config.yaml
rope_fraction: 0.25
init_std_qkv: 0.0334
doc_mask: true
Each number is 200 + 40 x the weight over its row's rms, rounded and kept within 0 to 999. Layers, rows and columns count from 0. The size before them is the row's rms in percent of the matrix's.

# o: layer 10 attention output (transposed), 448x224, rms 0.0637, rows 299-319, columns 56-111
# v: layer 10 attention value, 448x224, rms 0.148, rows 300-319, columns 56-111
# q: layer 10 attention query, 448x224, rms 0.126, rows 320-327, columns 56-111
# k: layer 10 attention key, 448x224, rms 0.131, rows 320-326, columns 56-111
o299,097,234,197,177,231,128,234,231,189,271,214,228,298,149,168,159,174,97,230,164,165,234,133,174,247,143,204,260,225,199,144,128,225,176,214,141,247,203,177,196,227,162,206,199,205,166,176,207,137,128,190,145,199,138,203,226,246
v300,093,148,228,226,133,178,175,217,135,203,209,190,244,218,180,211,142,219,147,192,244,208,166,230,189,206,150,212,195,255,234,94,236,138,255,215,239,215,256,173,247,246,205,222,159,113,206,209,183,153,121,240,214,172,197,269,251
o300,099,183,249,184,242,210,152,189,250,140,195,158,197,165,181,228,199,251,246,238,239,246,209,168,156,181,151,196,241,198,211,200,180,217,200,151,239,190,187,222,225,185,148,177,200,279,194,261,208,251,141,165,228,123,240,221,185
v301,099,250,251,203,174,147,169,162,207,181,163,207,237,226,223,165,165,189,160,235,134,191,141,184,151,193,196,200,187,141,195,274,135,248,274,192,253,228,241,198,198,199,281,154,225,134,207,260,206,209,152,236,183,164,166,242,177
o301,103,254,153,253,176,142,229,229,207,235,213,249,200,257,184,161,198,190,218,166,165,221,190,253,225,195,241,249,187,243,235,191,234,185,167,186,192,192,179,178,249,142,203,226,175,181,266,187,180,208,216,152,221,147,217,191,158
v302,094,214,202,143,200,149,218,229,195,227,232,178,177,290,220,222,251,223,206,150,232,199,178,177,138,241,219,249,212,252,171,190,197,179,218,139,175,182,188,244,252,222,186,156,275,162,221,164,212,170,264,192,215,228,218,152,318
o302,106,219,204,215,207,233,246,110,181,213,180,190,255,158,269,221,213,121,189,212,260,186,222,238,229,227,147,139,208,239,209,156,130,167,175,180,236,223,195,175,197,150,173,214,95,134,167,154,210,235,191,209,176,200,239,226,156
v303,096,236,230,223,191,237,207,233,180,197,201,188,170,188,195,242,249,196,211,206,241,204,153,196,155,211,206,242,256,167,233,201,292,203,208,270,155,142,273,229,194,208,159,181,117,166,247,264,165,216,230,255,174,254,240,214,252
o303,096,171,210,176,200,144,209,229,143,244,195,208,219,201,223,84,228,196,202,148,186,195,217,210,235,178,143,253,228,251,164,198,184,225,107,219,260,288,167,175,180,201,138,226,204,232,220,218,240,221,256,152,197,202,206,170,147
v304,093,150,252,160,250,227,220,244,221,201,161,213,213,164,183,122,196,176,239,203,216,229,242,243,212,175,223,197,220,196,223,195,134,240,213,199,228,195,181,190,203,86,158,135,250,195,196,184,189,177,216,151,253,277,215,157,129
o304,087,199,175,228,214,192,321,165,115,259,244,166,175,267,225,262,226,238,186,170,152,163,222,213,197,245,252,234,207,150,179,198,167,146,224,226,271,250,272,214,177,202,262,269,247,200,125,143,255,183,275,250,163,181,252,176,160
v305,094,190,151,265,172,182,242,222,223,185,208,233,209,102,193,235,199,194,137,193,152,193,237,151,128,212,110,236,128,178,159,139,256,134,147,211,180,186,199,222,223,177,118,228,176,177,217,193,216,206,226,198,177,239,215,204,252
o305,097,218,296,173,194,194,164,170,141,178,206,117,231,210,222,166,263,213,248,199,234,252,186,186,297,121,119,161,190,263,199,215,236,247,186,165,214,262,157,120,270,168,195,141,256,163,142,165,180,195,218,232,189,272,231,226,188
v306,090,108,263,150,181,207,227,191,178,178,198,193,291,177,175,187,139,181,193,220,133,262,186,136,196,189,242,150,173,221,211,273,234,190,206,221,284,200,172,253,168,230,196,172,198,273,260,223,204,256,248,256,255,250,195,197,184
o306,100,228,216,225,244,185,238,230,210,146,182,167,134,209,177,124,158,244,198,185,181,173,215,157,191,170,187,179,204,194,235,224,145,230,214,227,201,188,261,174,153,213,208,270,259,202,193,167,178,160,224,218,128,207,215,231,210
v307,094,220,213,170,179,206,189,134,183,201,254,195,228,245,176,187,196,232,239,206,168,202,201,182,159,217,244,270,220,267,231,232,167,223,190,159,169,238,182,206,161,179,190,238,209,219,241,210,179,206,187,223,172,184,257,85,204
o307,097,143,145,157,213,198,176,233,231,199,141,218,233,212,188,186,271,184,187,196,163,180,167,152,218,251,229,146,195,170,211,200,193,149,180,197,234,173,302,198,193,167,289,199,143,219,227,212,272,213,237,160,120,243,230,155,203
v308,100,159,185,170,242,154,219,175,180,211,183,172,216,133,163,185,244,213,170,102,132,227,162,177,123,255,98,239,145,201,159,163,291,165,252,294,214,224,233,228,167,163,247,196,178,255,223,159,215,164,213,214,219,230,260,198,152
o308,088,226,169,227,240,222,257,311,187,213,212,248,152,238,205,208,219,111,174,216,318,168,206,180,189,146,161,213,210,152,258,147,275,165,179,134,211,177,199,268,157,193,141,227,299,175,222,255,261,161,160,204,225,209,235,236,227
v309,098,203,225,209,188,224,211,269,248,220,183,221,216,200,176,217,213,159,170,143,168,171,225,178,127,155,85,227,236,200,139,232,190,191,218,243,218,178,156,212,136,191,230,211,181,141,198,221,230,260,170,173,189,264,163,224,260
o309,097,132,119,152,228,202,135,163,224,201,219,238,205,136,182,163,198,223,206,254,245,198,168,208,182,231,181,218,248,225,232,197,255,181,230,164,127,213,128,150,240,237,198,139,159,193,188,160,178,182,273,282,198,188,212,146,206
v310,099,139,191,292,230,114,230,119,226,192,211,178,205,270,192,187,171,260,198,206,194,215,172,255,213,209,203,221,250,218,256,249,168,261,174,279,148,256,253,202,249,162,215,186,187,208,247,199,227,268,183,210,201,244,136,216,235
o310,106,239,180,185,181,178,163,223,233,179,189,172,248,153,228,144,203,176,208,171,213,205,188,122,219,203,276,220,221,210,184,184,162,141,186,162,239,243,173,233,274,227,200,211,184,169,188,201,161,151,260,152,210,131,179,179,137
v311,093,195,271,210,185,163,278,211,223,192,162,255,229,199,241,192,211,180,217,191,212,248,197,226,206,241,188,185,209,145,234,147,284,90,169,191,202,168,194,202,179,221,194,127,185,199,153,229,247,161,147,203,207,227,158,198,232
o311,097,217,159,165,216,178,248,150,128,138,223,144,119,251,229,173,177,250,247,196,227,165,174,162,238,174,198,203,178,208,201,173,214,241,184,210,157,149,269,192,265,232,109,183,178,208,203,198,177,181,220,224,187,240,236,199,197
v312,091,244,221,170,244,244,215,256,219,231,150,165,162,206,248,156,138,253,237,175,173,154,146,103,137,239,319,208,256,238,213,224,161,187,166,184,195,215,190,168,152,208,230,204,255,205,184,149,225,272,243,251,162,192,199,167,157
o312,096,240,89,119,154,231,176,183,175,149,185,216,155,150,174,226,164,151,164,164,237,260,193,198,140,167,182,181,196,223,189,202,230,218,250,216,260,200,217,269,161,177,203,197,235,122,171,214,244,199,181,211,234,206,192,182,155
v313,100,207,220,269,217,235,239,147,175,197,202,219,275,151,209,120,162,241,208,184,210,234,263,206,194,161,194,187,140,134,177,238,203,271,172,234,213,203,214,241,257,234,112,275,219,246,197,137,188,155,162,219,189,219,211,247,216
o313,109,323,200,215,163,195,203,194,216,148,195,212,188,196,186,147,215,200,178,210,202,231,237,217,169,213,275,187,181,136,261,178,206,164,187,268,168,181,206,168,202,217,223,268,175,216,218,253,212,181,141,208,171,184,242,226,214
v314,099,198,142,189,273,166,175,142,211,188,215,208,170,214,190,220,131,165,194,233,201,154,184,276,191,239,191,144,147,137,145,238,215,166,229,252,193,213,193,249,202,249,176,150,177,199,164,246,160,159,135,194,239,214,183,205,141
o314,110,229,244,242,124,230,143,178,199,183,199,140,175,141,132,235,174,226,258,162,191,217,226,226,197,128,175,171,226,189,214,186,184,237,205,121,211,186,167,193,216,197,94,139,264,215,239,168,217,145,167,259,215,294,180,166,204
v315,100,245,190,137,149,244,217,245,203,257,159,170,152,303,123,167,283,223,167,120,155,168,185,242,237,192,141,214,264,149,185,237,204,213,235,152,197,212,184,198,136,204,197,235,243,203,249,183,279,210,197,228,99,183,192,175,157
o315,099,166,142,182,188,182,212,244,235,259,197,283,206,155,178,223,217,187,177,251,195,208,156,206,232,270,205,159,196,197,251,218,224,146,175,185,142,199,263,241,292,212,201,217,197,234,186,252,155,184,235,224,199,274,196,169,232
v316,102,195,218,182,133,200,179,174,166,251,229,153,174,208,210,204,171,124,238,253,175,237,165,204,202,197,231,229,284,233,195,255,149,138,272,278,298,195,188,202,123,179,151,157,208,187,246,141,194,193,181,126,206,221,269,142,209
o316,106,195,169,203,174,271,134,207,259,151,241,260,226,211,194,206,250,314,207,186,194,178,200,186,166,252,210,186,166,184,123,152,206,295,166,201,163,242,205,196,182,235,215,196,239,238,255,204,180,233,231,216,199,251,146,154,161
v317,100,193,230,122,206,168,216,198,150,194,189,174,186,175,253,178,217,149,239,186,279,118,234,225,180,79,198,151,194,239,226,111,195,207,218,196,195,156,225,223,187,173,179,159,234,178,185,196,128,193,232,181,194,243,196,190,242
o317,105,155,227,161,201,189,191,202,145,217,235,222,211,193,183,225,194,274,222,170,192,220,230,226,221,189,119,270,253,178,170,176,226,145,147,179,170,232,162,211,192,168,158,169,201,182,177,143,267,166,226,174,214,232,133,157,215
v318,103,236,215,135,213,152,221,242,166,246,184,168,266,231,147,198,174,288,234,230,149,120,147,252,219,286,162,216,191,244,189,195,187,183,213,200,127,156,239,244,172,185,212,221,203,253,226,157,193,234,197,180,160,187,186,193,256
o318,107,166,226,220,166,209,154,227,175,211,250,197,271,141,241,229,218,181,192,186,251,224,247,235,267,152,172,218,166,221,254,164,252,205,230,166,153,221,167,218,309,234,178,215,205,247,211,188,188,204,206,208,213,232,195,259,206
v319,094,233,192,174,201,183,144,232,249,270,222,146,276,225,192,269,168,241,221,230,275,186,216,187,201,175,209,243,160,194,150,223,188,176,114,185,240,186,149,175,120,163,214,168,263,214,181,195,235,184,246,178,193,210,184,212,230
o319,100,203,213,266,184,224,241,148,261,224,189,163,201,225,130,201,235,124,210,262,185,162,120,183,220,229,224,192,327,263,190,171,218,204,184,219,205,187,182,148,190,239,134,109,234,174,234,183,240,173,193,158,241,280,238,236,242
q320,047,157,110,228,262,215,175,157,132,239,223,216,116,191,208,259,142,245,183,198,235,260,187,183,243,150,234,225,204,201,189,238,202,203,218,180,164,217,204,229,196,176,270,211,201,194,172,153,213,210,220,250,135,151,165,172,207
k320,047,176,199,160,142,225,250,235,181,229,182,168,186,156,170,186,250,204,221,210,212,245,202,139,144,185,272,129,132,220,201,237,256,224,197,259,180,212,200,186,167,240,182,209,244,163,198,106,283,203,256,181,196,237,155,210,162
q321,059,237,269,211,170,198,143,219,213,171,177,212,222,130,245,223,210,211,237,197,208,196,183,252,268,142,179,243,181,284,94,161,167,193,115,258,196,168,235,244,238,213,187,199,213,284,234,162,137,172,216,221,232,207,252,183,173
k321,051,180,251,170,284,78,277,209,231,155,120,170,223,230,263,122,230,119,136,195,222,214,175,233,170,300,213,211,232,228,256,119,178,157,230,197,256,241,246,253,221,112,170,251,91,217,222,215,239,239,172,181,265,166,245,217,234
q322,058,238,216,180,207,175,184,191,258,200,219,243,267,274,166,186,198,259,190,201,128,186,139,210,141,125,217,290,179,218,210,225,210,231,151,208,261,193,238,149,236,203,148,220,197,209,167,175,175,217,254,238,211,235,236,184,174
k322,052,228,238,232,277,175,136,167,164,276,118,209,128,232,227,180,222,182,216,234,202,184,201,157,280,273,179,148,237,162,202,166,225,203,194,204,186,196,256,280,199,148,173,153,154,222,214,198,255,200,223,209,237,188,195,256,202
q323,094,187,243,171,165,184,217,217,215,194,285,163,198,253,160,172,229,219,205,179,123,210,126,168,221,145,160,253,202,302,148,218,226,220,248,329,198,190,162,215,210,202,186,202,186,149,202,252,216,218,215,197,190,317,177,121,175
k323,075,185,159,169,265,236,165,164,206,177,137,233,114,177,206,248,219,194,205,185,250,266,189,197,169,234,213,217,216,194,228,231,191,276,233,167,126,173,213,278,187,221,213,110,141,279,244,123,220,262,191,176,218,125,130,240,193
q324,085,194,211,194,143,192,284,237,226,209,275,190,220,286,196,214,254,200,174,207,189,229,146,153,174,147,221,166,171,228,156,230,243,264,214,279,229,194,180,163,237,190,168,193,188,189,193,209,266,175,142,214,204,271,193,155,233
k324,059,200,129,198,244,193,196,189,166,103,206,199,164,129,130,185,271,236,197,221,208,195,243,162,164,257,181,229,182,198,221,234,219,292,189,235,239,98,189,185,218,185,235,186,142,209,157,170,236,229,183,152,193,184,195,274,206
q325,109,231,211,179,199,227,176,209,209,267,139,264,229,183,237,198,180,219,210,209,255,164,199,224,146,180,250,276,222,104,204,174,221,225,228,117,166,189,221,122,145,262,217,198,232,224,197,192,177,218,225,236,272,221,284,193,215
k325,078,124,146,152,199,162,173,227,187,198,188,253,254,90,202,210,170,134,247,117,224,216,188,241,220,151,184,183,215,161,203,189,238,233,181,176,189,233,217,237,213,193,134,188,162,194,161,269,220,184,238,194,196,233,207,200,216
q326,103,242,222,226,196,226,277,218,247,243,231,208,245,245,211,188,189,222,234,273,207,200,166,262,210,155,245,252,174,178,130,156,268,230,281,213,226,214,161,212,233,196,169,204,182,176,181,208,188,229,237,190,211,160,195,186,178
k326,112,244,182,249,221,236,187,180,198,196,200,182,276,207,209,162,181,244,221,200,226,157,132,185,177,220,214,177,184,208,150,180,232,173,269,221,195,206,114,259,129,112,170,138,234,208,227,270,187,163,161,152,181,287,223,214,197
q327,103,205,219,186,162,161,195,204,194,185,238,174,283,232,206,184,227,201,209,163,244,184,184,254,137,194,171,190,170,221,264,149,132,219,160,183,184,182,227,153,242,246,167,209,256,233,265,197,180,148,193,135,158,207,189,143,154